config.toml
num_key_value_heads = 3
head_dim = 32
norm = "layernorm"
init = "normal"
init_std_down = 0.01
learning_rate = 0.00757
decay_fraction = 1.0
final_lr_fraction = 0.0
dataset = "wikipedia_en"
Each number is 128 + 24 x the weight over its row's rms, rounded and kept within 0 to 255. Layers, rows and columns count from 0. Numbers have three digits each. The size before them is the row's rms in percent of the matrix's.

# layer 4 attention key, 96x96, rms 0.244, rows 77-95, columns 0-95
099:125120139111079119137154119133114131096137127187126131139090153152130111180111099099121111130150161127105128129144075135121125150084106137159176124095102149138126165121136126131151136101094156120156116145171058102099145133115120137138156135150113099117121123116099084122088141142141168141
097:117097088132132152140131109118150149119143106146148117123108114162144143158147151133180100119119162055164134160159134144111114135096139115149107129138132120076140133124121136110153114132118119143158121098084085090126165110096130101167141104103160120168166112113104145112103094115138140175
088:174139083158078140130127083129144165090116160152112133110141091133096100145168139142106137158118142129157141116157119145139131138128079153100134064134152130108153101093133102126101133127134101107136137118123114174108147119102135172154127123146115161104153123121147118078153081121142137118
089:097134130145113157145118180125108105138129143117105107114131123190150125125146098133101133100118126148161116134118147110146110137188079175134138104096131121123117156127105136122098128163166155162090134150121141145104166163149153095101152168110128155094163149132120113097152135113121142181
096:161175158116110112123153137108107149163140104119109119082149131079129114108109120113174093152141137111140085142123147114135097143095121120134138120131152159126083136165095088140114076115115166105132141093093134111138146142121130116062170153132153141139150124150126154159106123109108129089
100:109150105125104141125123125095133129119088147139170118097145102110157137153118136106133150122131128143125122147135114161112116136122095080120193123157124122130120145095133157100094073146183129073142107146143133113121132148185179139168137160163108162148131103122114149099106116104154104129
090:116139133141155109117133110132102124100126161109131124159144127145136135162128119117110098135102104146173148118114129163098119122164101111110074108138124127134124147117110128168142149087158149178140131109105086148141133130148107131143166156100158081115135078075130154115106164157122082071
088:117120167096143111109102142133151113136091091113129130139123141139160137103160106151131106088141129184099089175138118113134157137172112185077134112095184132157149131111154105149125126116080101144141122138097134075119137141124119112149139092137117145144145109113122086112159138128133144100
100:136112128113147100104112120082179137107136112135104144100140120132159125174106144091155114126108138117094102118101090152122112125121164152129138104152126115137145114140098170142139138126082116121112126090147134161089136140135143131164158122157132113104144128141131148039073080132141137152
102:123143134125138119142167150125129124172099136096152171141161121177117107154092111084117088126137073092129141123128095166129109100093110117164136103123172103088103158164096119118128105104140118103121169149151132095088140151122128136145106101127116092125142129154141114122118134092121114085
083:125090152130097108108125162162132138130108095083127124124148127151158136124105121132151129113098138135107131083135166092123122108133089086146142100117105112109115141159122146152102114097158095154158130140107083117099125111134188161104087111161159167131171127106157084103126114135130127162
085:119086144157141086140113109162130126141144130111105110125106125174134108157173161124109124159156121129144069095132135091098137125101141103139132156133143131142165102129131154137115119172141095117156111120099155091124099137059160151097127147099125096112097164134093125100163141129112146147
103:148125155149122175135159165133126128126179113081083128178112114152135144113117108102057152125163145114099133127156131150091116137126146153109188158124093121110112160107170135149120104116110142114111157121124125139132127125122095134151132111170134132103155145109145158127153148136149178139
102:118111110089150177106132142088122152134147099113145116147142167112119145133121186115166092157116103099105147134135077130090152169150175142122172137130114153144095110124108165122136152154105155113126119136127123105117170117101103122135108137067156164122122147122152131146093138162133125144
094:139129075152142122131124118124091099123186141102133110173098144127109176114106129149108080137155115157140111113078139154092126142108120155137161143066137117113108132120153150125136131138134155105124063104089166159132095117115126121121121122162107148106130127175143135127150106154117150111
097:125126150148139140108101113139147098116144104140087178140130150150133125151130133128105123123175164166155185123098134142100190097095125157119133113150161133120104108114102070124146109138123110121145092127128138078125096174154114149141082145161133148129127121100150125139103134101090155105
105:164092165116097087146121123120092143123130118130136126132159148140095085126083117135156134147073097085152128130105157116099138121117128085135148150112163159115110099136146186151095109123126191131137150130119144142104123178140131135131118122186127141134112085109102147144144130114146112143
089:113111141173097133121138109134173097149149116144104116120117117097115112116123121127112105117102154158180141092140109130103173111143127152151113140128093181159200137137175136119129126137128124136135118131100141170138135118101155074112116164126115137117141124172154145129076172145156132142
086:139110104100125123176098137126152110147117106115146149107162063148141152117117105155118164164123112103131119119118154168112105168134143101119098116118150112139155157179090148165143109151148152141132136166132131143101110106125115150140164088078126116124112156096108110146105151126098129075
# layer 4 attention query, 96x96, rms 0.243, rows 78-95, columns 0-95
098:133068096124151159135112088126131148129108132130135118078086123150094138170101155123165152095121133099127135152111138189062077102114123126146148145111159161137101164115155111143134120120135137129110149105121133149159149160108126118134126105093102135153131142131102148133103125103110137081
086:131159129134115127080091125116141123142112131137139073095101143134167164130191141128138131118137107131153159131136142096074091139120152165114146105155128118131076082159124140119133142095117128109130119138135117122136081148110180122108152121123117158132150180125115115151171079122119153148
093:120108135161119131165101140117127107130141087143168131117133147090150138117142130153143123137140094100174141127163127117107115160131168100049107115130139104120149105152114107124156147136116159167128114129147116148131119133115103077099130181114138124158089110142131116105126175076141124077
095:103109117116158131173149093082063166155117151125115179156090121091095157118124124148097153114160122152142163130114108147133156135141121126137090142124123090114125102134162174151132118114139096117101095130092105107138091106109114142105143138117138147141100093137117152152163130148119103102
101:124142153132155169132150107158125160116127142118113133112128155154153099122141139147119086124139118066129136120127100083123136187155116142095118130144128167114122153147168154080089104133103128088116117108137120135099134114064135109115127157108125127130154094132147157115129106097107057137
098:097132150134107121096089154125131146143127122144108192135119116149157137164137133112142067096140144146120110108113162126164123098130119148119083154106143105138086135100089141073158112106166126124114148173147122126150098135131145109114151131169111163129171122119122123156081128117146103094
083:130151087122117074114121131116112147158124105146151130116133102147144129128136125142177085166136139159151109112180128132119131140116099066166128129145122103148185118137121094172117087124096097124157143122108086114115144111107114151105123158144121161157107145141116118112130095092106122076
089:140117137106137126126076099096127110141119119115164105116110148123120135095094149120143128138132082132127138108179128153168100129121150127123162100134143133071122147167137132137119125146129102195129133085149082143136109185114164144121149119139156109091163157117152127153144128117066114129
093:137138133113132142149115117087104154097115146109141153141130095132120101146114187094113111142134141119089152120123130122148130115126109138130131123137105155106142152137182146112094179139151117111125107138094179125197142096137152092130110096156097163134125152098135079119125165087108154097
090:172073148102122101163113127188162139171100094135128157148116178120088107117144121134099140089149112163113118131144112095093122138164151119127138122135097130105081139145152130145141162140080135160152156149108137153148134131106113110115124168142138166139115104120117108115095108133136139098
092:165106167131128127165088112144114149084118147090120110088149082143111141137098151141174154153112128153128118154139098145158110124112155121099139118123114121127152118123163123153125130159101134095149129122130109093115131154132138150124170126096146120121153073154079094115153104148128198114
098:116115143120113103131107122146153116164080099135130146151136089112111114133169123130167126128103134082136124094120157089090088133116144134138106178165190094148141151110153117168064143158118155140160108120118116125130107087147138131115119108124077154110115136146132142134127133164108120155
094:123145120112143164144169124133131091103139112150147146067173105143058165128092148160147129121103100120121103160120120126132117111087092139137170145122154101101099136079105161096102160125133122122157135130114113101134133129134122144140111120085160103129155159148136135138112178104142108135
094:154185137160139121166105124140125091144152100091159126102119106114158123124134133129116116095111108148126126137113105151092118129111132128109097128145140090123158157094127197075141153147156140131149156096099103143125105142142111156130105133138096109133150134101196150102132081137143161141
100:134111129094131115195156152144145158115155127104141103145136136172113114121118113154111118170096102168136130107123164073139170095112183124101120127138131100162135143105165087106130073111153140165122132156116103113153118127100129137109113111104137148141133133092137113094166119111118102141
099:102138159096133158149142143142134105118155166119152152118082125161166115120131118153101120084106165129137098126128112156148130109101138094101079159135133162067153102120160140115113095150080152106117145154125121104111095154159078148113100141161142145120134127127137157108091109148133111120
087:148102161157177094111122142152167115152109141127167158129095136119129110125135095142140163145170098150145116166138104150110123138134104175109126096146164113089133136118116120115152109126129136127127150136126105168143103114176149106166132136104169117143112126109155120139156205136088132161
089:111163126141107140133152149120081159137144160125126093133138120130133111167123135109081103145111087158149097131149139117150130159159147095155133139103138187114132161131116197116145094142145154109098154132139160124110104095178100102114152081131160144126093156122128114116092138137140145114
# layer 4 attention value, 96x96, rms 0.221, rows 64-95, columns 0-95
090:150111130157148130106134127084166098131143157128144159113096134087118152164129096128136085132139147122126102134154122145123163158114131170162092148163106130098092138183150135108158124117124149140110104161154098136125115126140086198140120149135125096146109128125075146125102124082128142116
088:123147178118146158112134170119111103125118123131141113171136105128137135090097101123125099144114104133150104177113117130141165140123126138150136171097147101117127119130157147115150129089078121172120134138135092131134156132141148122092157122114103072088153133127168079143167097115164114172
091:117112128140124131171121110101133098140131115134138084104151129151121163146066119156178124108107117128110130117161145119157128106091121164084106109137137157092143093128145138165124099165130134110134081155150098112150141135135097081177084137111119150160170118110111110129123163139156147135
086:155137139091126090087129126094128152124110115138143127154156158127115163127127107093097151172136125103140058135143110135110112139127093150134088149143145150126124150144156115144104137116111087125162141126102152165128123125121149089173112103156118152123180171099124085110136142186141133122
100:119127129126121169148139149152123120157102162152151118108114128142101123098141099111115142120137155153134108183139120108137116123089144154139121113140124080089139106129124118096110130108163154126112145190127124122099112163091115146074143110124140119162157104051101112068144119151138110117
088:139196100122117104148092138115129098132151129174148143116147169118149127141088139131125132106073157084133136141135156137118157080104146125101132140152141135134156141107093128151136060108137095078154104121110136138111177110138118132148105128083130137113132138132140109115127170151158108112
092:157126126157153090107173160115152123136181143104117166145114126164142140122132130130126149123158111109076178086175144131122114138089125111138123152095111158095081100123135130103134109121113162134127109098100097126134157171093122148119116088095109106120095142087154123135148141120107126153
093:136157182171172158114113148106123092118106114139124167105148130114086131120153128154152160150114113091113123106138099176086153115137104173142143107112155129144149083138142129138120140165116114129082153130133100147118160120092132153136126120163095114102141161104105139101121138092080115135
098:143136136159140081175127108122113112133156115108166100146099155146165170117146142141155140124126120087133081110120125106121126123124129130081146130117142101149122122122116106141121151110147112135134045146161125054158106132153148102109135081136167126147143155143145122156101139102119098122
086:118150130127104108154127132096073157111111141093146137115154176120098120098107134096124148122151186125108148125110178093152094152101146162138170125124097097182147126138116158138175136134095145189074125148131108124125086125099123133131116132127134136102114118131121139144134116108150109140
083:084152100097138148140119082095152162134112149135135131126149161105125206172090120131110137136116100125153107111140120124097124105141162142110165139117117140132131107111126111131097125157130112121118130185153145118139134128126139108110126136116071106113124079100111184135173122116124177150
091:104168112164139146105125170105101097125156108100125112152146116118111152083125103149135132123127131125137145109109134106138137218130126149134140138164121152092126132124104105145106140098146136167119155133114069121136109130131099086127129115153173166052125148134118109137129134125125093105
107:131107103140127143101069154111131120098151121133126140140105156098107130134114145129134108159118120109132102108135138148154143123092139148134127119174213129154118141176130170167112108096113146095112141128131128134093080086150118117142151092112096154155098124143100129129112127080103167148
095:128085150115110138069090127109084089150056142096127111153119110122150145122138189130105162130132142111156103157085121112116137126102137128143109097151140087122088134151139146094107127127135094134130109158125143116114109129138136136110076155153110120138146165114100156100154129098131104112
099:156130133162184140139146145148153113116169114142133153131157128151126108145122145148103120095104120119141086134139144133127103145148100102125141140151136102081152120181126077109120146156109092136175091163126092111101084155106144111125146116110100122142180135153120148146116148146069107133
095:123125124136134163119099143128137097149105141167145167172154134143082169103122141127096100145123160159153157198097092154127120137112161161148102125131120114146165105166062147157149149131137149115155101142096120154148134116099115073115105125125139132158113107130131104133126117129130144112
094:148108119162146130114114101132130155126118138166105132136116112082119072136144110119133167168135087154128150124143150115112155140114159132107160099103082114096152153121116066148124098112163106133175160119122133128137115132130110154086105154105146118132144091098101142169084095127098104132
097:148105089121117148135132124099131123159119126126149129092133103165140157110110086132155134134153148192104138099143098127140123168122102150139133151121156119088117137145117159129092087125151097085093148103114123106111129124144120131135182083143087133092113158155059125137132155157107133133
091:134080145101116079137085158138148161123133159105109161126152154128137143132186083119139081140122164122148156156122134125146133089114123123114103135108114143116107127103144112107110141145120137169117127126115126103136155090163125043106127157134126121130138171130142154147097083153123140148
088:116149100111166162131141096095152116148047114165109163096138103123155150109110108139100133133117146133142153142166112129148095113124080105138114157128161093117137151113149138155140149111139101126114119086129115086158101122141117138121106155148171088136115139132153148121129097131173091103
101:124094140099150113103118127152098096109107130100163129132156112143073153120118169083127085137142121148162182102158116142115124112108167144123116113137138141155144161154135121148095118126053112104103090120123146116127125131162094135110135143129125114118154106127122117067147116176131133096
098:111135134155144083110191086172142132161126112094104155095138111109141125136139145139130136166119097120108121098106141122129117149117111142125071095128133103125114123085141106107133155122142149121178150132166130135136110136093152096085159099164165149138174114170163130141135153140134095130
097:132124139107130122082118130150080087118130124117153110149156137165110149145105124149153121149125119123142102103182124124100128122141079131107154146124123118115078161113140153121113127153091096216105132130095124156099125100135118148138155156147109125185079140133111135127147144165117144124
102:110101138153139137147114103133125138178126103126190129159074118158132077129148111160162143148089132100156149116125054096123125154102101111132109133126095147173132150120118140124144140098122161164117127116104125148128128110109144123106089138111148110151186136121169106136110131111146135105
098:161092136131105158159106155112109141139114150159145165156134119126067139169117148101144104106090100114164083120148154095103119161101140148129123085135090137154117091140139122142120109128136130122177118101116160085131129113098143083143142136149121091098113120155112127126091139099098153154
093:113121136151172101131146134137084141137164153096119140077122144141135143099111129084141128167138091120154122126086105110151107123093155153098142153136163128120172154124158092159064103104125130136147122137116131121091139106113113114110140117146132140110127097114173163082125077146140123155
093:128114153106119129135100124135117126151107164132157136135148142145133166130158126102103128114130147177127141079116123121140108147162127109143108137119112119141121135114148174110144106126124164125063163139148108069168090171140121151106081068145114178171154119110132102129149122125113163127
100:102113143149113141155117125168128073163111126102143134163105095115111087126123130161139126136140143113132105153147127138168126150120168114095113099128186093129093126147129118102137123135120156071109144117116131101114102086132116081151122107101111192119136119128143118120180159147131112170
097:114186107119175155130113139120145114125120163122120127170150121133116075145136104176146123140122122129135103121122117136109129077140108133096135102131192124118096100122147145090115167121111140119128144143129164133121087100119073122140146097117132127126096158102164104169071128140142165126
094:129121165146148148109113129079105107126124089096122112114106162111076113091126123151114106137148124105085132171147144148149118183149104170124113136183131175133148095128151153089108122155117107092104128094133120121094090127115123142153130136102088129135142151092148141112108135139130173132
091:115144118130174150124133153130150095089140098139094103123119129117149113151142151120042115132116144146128149135158116094145114066189123114138121155115095132131111168174114103136118115144114167120128123125118148109164149128125160121134161098128128163110115139091117150147178115087108141121
089:095073120168124136097189152120108108120122131143131146137150134173095135175097127134186160134105167161148126140072129149122062121117128146138093119133112152142149125107130121122088166148122129138130125125152123109117132141119150092122121133137167167148137066128129121134110112118118107124
# layer 4 attention output (transposed), 96x96, rms 0.18, rows 64-95, columns 0-95
088:128121132134125125132113137154104086125120121090150098114150157162132123112121115136114125128078148153176134122102118097149098092193145132148135120106148105125137144083084144170123130136109159121130146139133155108144137069151151110112150137122185139109147148079173141167152143155130131098
091:107088076164113125151108112148142108114128109121123090125146158146144092170152128105125098127165148169117158119130156137101144118160136127135138100170104169168114117125103089149121130119127141091148091086152152168149119128123082134150114163138130148145137150153122171157094155128102095121
094:110154166113136136095124141179095144144120141106093112129087149105136142102139157103103123146123141150158115085062095162147118128124087094165166108108124083149124152135100164104104111078149129139112135119122164105135130113139102155082146164121155110095122124149132124106115123138151127143
085:108115091157141118114145149138137137113170121137116125104167139134111124155108088149101144131112123160140162136134163141145122139167167104086125151111116146141106144126123171105135137149156169171118119107188156122115140115135109160089149137151140153136083144162103128089162159064141114143
095:138106128092135081125140139142107117122115142127093113134114131137180133124095128133147161129094153116127130069134152134096149109178144134100129143087114175149173122144121187148130143119068100131117114078129147132123113148134119151179143127162102139105113129169098098139119147123108151105
091:085101144132149167085123127121154124152100172097143139136111122141137169139133100107140109121187115141145125093094078152169106162141122124114151095092148127155082162086145147099104172155164133140099121143111137117125105119093133131097121127164161117131127128157093116130137120117114126157
094:138094087114137100133136153163157096115065124150141092152136133104129114120148117105100111091120145111148150167127164130151113091153141144108136099137133111176164133096170073144093138125123096093146128115134105114119101177143116135148158137139166104106128096118169152139115113133111099130
091:135114120104099111151111108161073143158114112103102142130094125135107176157127095086118126097142135161144156119105136100114123140132142084121111125182156147125134125130129114158108134091084153164179145169172101113141109112140153097095127138128109127121092108116135139141119080128150095157
091:114159133148123112065128149130152087180089133116099095129148108118080113101153117115134169149113097144106140121111076098115102138124082115175122137154094143122128091140175127123099125120134152110163169129144128171135137102126106139098153149095128104083129139131113128127124116143147154143
085:118129162114128129148114106138151075109122156144121121145126087119137131179129129141133122159114129169136162147095124142121150135116144084109081139120166113101121084136125100148075138148141106100151145167069171126150160113168105141150128157112132103137177121153129099151115124129114109169
083:167101149153122164127110171167130146128133137107107149110078136110158082116132096118119159088143139131106150113151135154156131148080082115130110102132110121121115158146135143091153142114122126105119155090072146106090138088195086121135128111103140139142126151146130095117120112147143110122
092:122100133106139110131120110122163155149132139145154122122138182111127112140175136158111174139119101130113118149070132137136172125151156098128068136102087140165121160086144102128112163110121112133080117107143168113103119118121107159111116143096144094140110137111141146141140097123138148191
107:095124158119088149125136132140096144121100157106096107084144129127139121143099104123094114091134102132137156112089080115117155088161129137159160153095121113121124113102105070142128158120146127143137076136111126103166157124094169153122069148126128133122133148112126105116182125165131121115
097:139121131183156112179145074164114120105161114133111148105144121121149111172123107132134113138147128113139104118145090153139091155118143130110123191087157175120151147091117149157151127129106103132100168123163111124143115106159125138124145117147132140111107145095104098158134131150134188149
101:109157152120128150136130145146137128140099121139062123136094130141100135121139166111139146173118134124125185167117133151099139120149067141118149114111127148136094125088147126132128096078109204123105152145161108136160107102149111131155109149122155135139075107137123137111109121117172139135
093:132116149132171110122111135127138135139134147121124094156131123100182167145070103118144120133155094123091152078117096097136175175139165115106160145099111150106100109095106118126109121091110117117066161120150133132096150133129119119157163106148119096122103165126128115159127154120111127108
099:112147122085121132107157136117116088159150096116122158113153159173086160106089129097111102102110128102126132128149096112142140150144129146114099154097138120127130130103155136095141161084087173102138102075113139130125110137143132097127089112173092117133171143144121167131140117119140138080
089:114103168131140137141108141176156160100129112147139135151106190113115100132126163157131105083126107110128091096134151079108116073166186144155117122128095121171123150135150172090121152086123116146156122143098125136148104140093157124141128123098130129118114137119156121119141141117157122155
094:128151128152140112159139160136097087110143124102146102137132138122152097135104146122124186138129084156144141092145108135130139182110115188097138100143119128110121092140121136177144169100112123099146115145146184122100107160132109133117138112105151109138173131154113140112152117072106112093
086:093160146173106133126112113084121115120167137110141103152146127169074068114090103086124105112136120174147119126131126112125106149134129145131100143122104176122104152118123164083111102116106140116142150128092124107065169137131123135119150132099132099092147089105124114130100154134123120113
096:123114101154126134167149149173122164125150166133151079127105138113152092138136084131151113153126103073139131153110114130107086145161163126140124130088136110135105087142125134146159148132129083138157132088138120112128138153061148099163146105111125129142095137141108115151121118114173148091
085:140164080101091137129087124118097113128129103116133155136129110101102093081174136134144130149161135134150086179155166126133189120150097105125132134144126134154193136143135097102137110168111120144134137103126123116118110097136131127131158122126113091121115139151087122090110142143167164152
091:150118115182129123165152111164131188138155120143125103112080163124133115132164120133112124112114141147135148171123159150088110108112145142144137150090164135164112125131139126138133091131166192147135135123143140116151142163100151136105128108102133141083164119110092155102150098115129150081
094:120154131111163131120129106119132092128123124132099093160180131132100144109138133088117162131176108155122111178130164070154107118131157107130169162184121118118149104157158116150115125144135118143122142116151127154130145130142082101114121152146082167101121160102094130132119156151084109126
096:161148102136135133080155134166161152095145128105106104158120072094134147115081118112131127081097141147118106141069101136150121114144124140121081152098132109132134140110116114138147136093111112111078143121142121161113124101135110106132118078121104150137150129108147185129164120112166106119
091:150113118101074164140134125084105108150088122141086128160140133181136076113126126115143146083112093117109138122131121146120152138155117073157082091134114106122093111156074122128153176123141120100102116107142104087136129124116132126145109130125128123130147147184114086119128139126146148123
101:124117150116177100088135115134082113125136129134104121112140138079157136129098145154135129106140145082121131140152146130129107110131131145104137153138131089111154087159128115141098156072098102117194134130130155113106158126136104089150186172102130115114077154109123095137153108126129125103
096:112135146105146132093130105143093110130110089115117115109137134089151129145106168159140125115153076129087144126075121131103094113140104135159128127085101136096146101151106142174084081138145120182137091102159109097114099135126163103133121135176137086130112118129097119114117104147135124128
090:144120148113099150135119123139136130156137112131142107100127144140101128141105117108083156111122130126122143129133132145134155149117137148143170125115051130154171121164110107194134124141100145173185087099153109162106131146128165119102108146123164143110134118137130123085176120107080096127
089:107132124124132083122106171152119148099131145163142102145112152147142132148129149132117150133133138083164135114097126139157132084105108129103081157120108134141113109115108132170140111124141098201120152142147099099139116132165171106122079189148147151117120133147131132107129102096084151158
091:160136131156127124119111131098143155142094161120162197115153141115102107141124122116157123125138132105131159094154161176112131147130089142136156202148147131099140128108144138119119123122123115084157118121145118098090149137151094130168115163158157138127109122087181160134136106150147109108
084:144184098119166124125072129121091128133106165179094112173120102083121139117155159090093117121139126141118144141129114149117156162112119069099154163145132144127157128149153142146124160129110107126096110115119113110120125126130097126111148116059123119124104138148125106106109117112121168094
# layer 4 MLP up, 384x96, rms 0.233, rows 0-21, columns 0-95
109:142126081130134106093124091117142154147184161181125127133166151098118074117142084134115124141156151150123129117096115155164117144110144110099125166109165132156111162146094132159151148109080124137138133118176130141096154119154106119127120090115137144140115126105096175150104131144155126143
094:088084147122145154117125153149086154126147139136124142125129100142164090158157110112136102144099124111147148158121101119138101097118108169144105087126098167116124140155091152095126161139156122128136125147112110108149143137097153150194114117155129104092122088112132138121172184116134167115
119:124144161150122142158126116089123105136117151160186113157114126125112114108151077102160089153113116182109158126158106128125147144132116119129113128147101173151093154116129144135112133097136147120095173130099105138141126112159084132146130093094114162167071133122134087096105152145121134118
091:113168129115130135102160137131139136138141079090105164156158094111172120114129130104147142121139145131109144070152161163148177135147151113142105113132157166124104169098141075107131111166132084143135115097111131109081127132176139117135119160126107126127159141119152140136078129102145114126
092:144110112118105133094133186158144145161076121131163121163149113130137122101108148149147129137161157150074129140142090118168145101089124114141119104132112073161143114141123142102101105104133101151121131156110123135157100161150128092156106144140090177153132132113126161103118133151169127101
089:117108125164091148155149123121151117132128121133116138108146145136164121127110110138163141134078112112096096143155142149138134169180129108092118089089137130131080171133148144089134143118151113104100127098074143105135099125108096148125165149167134116132094135157123188121153127153150125087
103:155102136096122095153104115115177108111143138121140159131126120147146118133133153134160094145096120137149132071149121118117158111123159098110132147174182157116136167126117097157125126148128125086103131104134124159137102086120059135158112122091137089139118134127132164163103116149158149091
115:174130153126095118100121114147137113165140151140081154134118125067170146103112107108113077102106095116143127137075139165112095172133159175123134126114097112125140132091120145146153117154135181148121122125103137155125132105141146156140139118118108111116115140120162114119144146078092107098
088:142193084154118092148089127124135112138128108144100110177098130127094160150141149100165146157115086116123181136104106134158109117136165144119135115139079121134124104143103153089160122128148129132125123128119091155107132180092114130135144178117125115110121166142141140131094114109128120088
097:148103159167102116157076089155141141174133105133105161099155110135144121173118137116097144154136126139090155127102111155164146183164129106096127133170139142075139106113118145111146128129122129113124105126171130133116110137127138127075096101135088109086124151149119107160134113124112115156
087:112093139127153149138127144125095086165106100117117147132130147153136150153113153126090119133139116159101139085143100169117123156147136093130128129162133101110117140073132105091112162112129160104098134140132153085135135137127172168084122098133145113143100109173158127099175139111175135098
117:162132147127149142131128166131118139112113164127095156107116132146166126100132125087116156117147119129132124119148103151117140106119067104126127107144140066086126135147116083118097129139131110161138168063111181140110139099162098137110133136132177152098132166146125137123148125171159099145
098:122113116154143135120144143123132138116142143131084134116110160126081130119085171128177152114140118111140139158152117152148105082112117182120165150155124061122139140146147116117107076142111098102130166124096156132142126131161114109153124090105123085152085107109168134115114130129093132095
095:122119158091136152104118127108163159084128102148123136107124091139179132103131141113124094140155154135117166128125136094155089120121119162111151135121128101130089120132100068141122118138097140112121108172127133123078073158093130134142123148139073129141134099149111107132134160136116064139
081:126176116134149135133094159132108117128143090150156138095134135164116106125128107127112111130107096123104131151131117091126161167102092109172120107140107153147124132111161133115169145114090137127158145111103149106161151122098185141129141078151154130179094136112122121113137096149192134162
101:097115121127134144116170110122112132086130154152095124136153091151140115138124135137135119147168140146111128100086092140148119096158155116140100097124135119102113103128107120145120165117077110147156149126132122125133163163138128118086094191073114146136120079130112131197125118159167129135
088:125099160125102152095152131086130132084086153089084143087176135124117162088094132113148118122118131146178135136076146134164103127107116116150163115135172099138159119112131149123102098116112112130095141118115165128082105149139101107145119119131154119115106110134167153097139109141103111125
088:130136138105105158088149126137111135149117131082147164081114156082123101125106160134181135140164127126101088139160098131102111150098087179143163105155140158119163122124099124103132131147116127092106141090109131107116140104128144081175120148127117143136140108123127132126177107171146136125
094:128179116105155095162132134136141140129149109134086130165142124103137134105099109117177067120191118128124135091124109171135115116147111154109122084106112134084131094118150136124119111148156124168191129138127107140141139172116126118117134136162108121079173152127152114130138108107114142121
073:104113137136096173144155128083111119119136108131117139155140114127095117085090131108177099110094160122100153132179097141108125132084112148134135086151154095110142150076146147114158138126132085138113108169143102142124134115158119146110124101101136146106107155131146137090116130148162124072
090:129158063107114083170139131140117140124115145126188163101137150105099104169081119080125145111109153127141143134132109107155148118115101153136157120134163132161137143157113074123170118081115140167149139112149126128109151121105129139115154139110148169136127111110099109104113117144158120099
103:171149124110132111115152144139088160099119133104124127136195137089124118107093120105104098124141152165122194101137110126145175120130133153141148117124094147143142099106125101120106102148102113146131159122135086172126188126113074102121140107130142118136114138124132109099136101177141146108
# layer 4 MLP down (transposed), 384x96, rms 0.201, rows 0-21, columns 0-95
114:152140146137104107135111140118086143127128166117132153136118148164116106155094113079103156158141167088141102131090134137160125134147153079097159160161117101117112126097124116128115108155160095111148102131087141104112109128147134154102096116126091144163149118073149141141154118124185146141
105:099125150151129113138120124088125095113118146114141177145117130161114122107134108157154123172129143177151171108095130127152112136120119134115139126095102127109118169121117161119120146125102118114164154144169189109161127075170188119146092102114149139109139080121113104112156133136146158117
112:150100132154128113125095129110105096130123082097123098138144156160113105075122120130077127144132110101179155133140112097123158117122071118127085135160107140168126157100109143125143140086132147128118113112150171140120135145130112147132186107119127141170126126139113137093084122108175149105
095:160121131088114168128089100139085137091159065152146103156076155130122131141109173133087160144132118105102136118158120100067123122096117148134115142104119081143146133185128117131150119162131133116142146124118123154118129154143121134140125139113107104130142149147124148147150100183107151118
095:141150115102140162133112069146111117154131111106105161122113128126149127210147099132112139135133134103115128128093124111137149183073158138135112101144101162112096144157156124107147136120107095147095166153115159127155117139171134098172104113107123152153120137085115103129128090121137121125
090:115163120133095113100082142078110151104102162165147112160155155137133109138149115132114101167153122154121151121106117104108170111117119116098133147114135144181123129099102105169132120132087115137138137164136145124142152179056152156144125099110138110095159126130147131110128154125097155150
103:086101125118126078133166181141098129100126109149149153135136163165105127105123073092076148124110079162085143126140145165119099151128089145131129135138125131129105111136156127130131119095123105144177148117098161137104080118099166142106136149146119140097152114117107118116136149120107138107
112:134148141153086137103141119089113126126121163144138155129146112107145098142097144113147088105132107083121127135113112092170159143130150157151145107149107155094138118155102155109120095098150116132114120121120105123109160158130075132184125145155126075105091150167148124153144129152120189123
081:071101090151129156102180074111131110138113135096129149109133133148169127166159127154107183135104148148123074137139119130096137126157112099130160161133133133101144122110123088165088134145111069126117130113108156115104123120113143135081135097110129121112124114114162139128106115153150105141
092:116132187129099099116137105124179120099117087122170158157156124150142110105147172128119100148160108134128071176151116138159136095136083136117123163103120157124149112107136147153156126147143088134145127147107129134172136163109144153124172150093141103111137121123093135112125126152104101108
089:122139153139189113057139102155143113107106115141172152164107099151087106153126116110155093140161125127156121135096165121121130094114109120130157131131145119161147081132145126114128091146125074141110131138126121106156106100096101135096120147141152139086147134095114145127125152086104111103
109:113124107166138125150099142119092152136115118150127171174104128122089122146098183086155109126104107119118153112163098166140125122145087121167117117147174168119111097133121144133123114114145119144129136180112116136140130089119081115151142130133080108130135101191115150123136095113095122105
110:116126156137083124114115116146136086110147152096127120122102139139116132137117136087133154122129149103129104143102146140110130143117175131140116139103135163150128097179131121126165121172118130114133108110117115120144169083145141157093167098153129152064135155124075156100078137182126158154
096:114100116123130079140117104134131133119090123123126099114104154168116128100157093114088124168146123133167161126120165159110099137127107131111114127107082078172081115112115137103170128117111145137110153113121141132113162107089175095110113080129146148112119092153137177127146138092113131139
092:134087151091126133158153144110130185144125156118138075129090079108093137133166168102091123142127175094125137098114103116115098132095109172125147116114108099127147105116126139113152112143114163153164122123126155135140125173105168155144120153085155156131146106121107122132148161130130121156
097:143145101145110129123136113111139121141108107136143164133120150138146148168133133104131139125109131100116158122175141069074113151122145132138083146107121139113142191116167072098140100165164109148085158117090132128161136170132152138108170148103115138141138144118101110134161134120099100098
083:145176104119099139122125117126139072143108114108162073088107132162127117111128123121102124112155131126099173116160125149122122112121108108079143152129063151111094121130124155163145123151159165134144126117187133172109097112153129110108088115112133142119172121079127115127127129103126107128
091:121130108102140149171131129099134121151133132139115102162127144112127179122159096202102087119117127106112131103090143132095142141117144064094112123150115139153141141109139117166171108098127151146167155117155151163162145138153085124115122094147155135142126133138162130091110117103142094129
098:152109121138086163166149134132131111146116113154121151085171151147133094115110089083131137171124138106121149107154154146132084146108117122126089168137102109160118103147140160128121136092138142106130115100114148132140104125170094135157108162096099154124113089125089134141154058131138116139
069:137131105144109165131156115099131078093139155150125156157113148134121130154152109112106141127189173164149123135106187108110136136115122128120097177124134173151164132099164158115130107086148122122159118123098148143135111116112108119123131119129079130141139127139165132200116130148112101115
082:086069115120166146145120164155101134163140118119060163147132122113129121113156129135097067118121137131115124121142158140098102153135161072119138145128187131115091117146102131107123142148098143129139113114145160125138125149161097112133130135101093137100123147112149170137133133154105091102
101:101126133106134115153179172133150126142143111128103105117128165123156159133132146140085138087142133098120158147139114126120131094107136136104126126119110134105118140116129136083098165113100163126128083163156162113142127102145166134126143131184135106099170089089118116104092185112141106174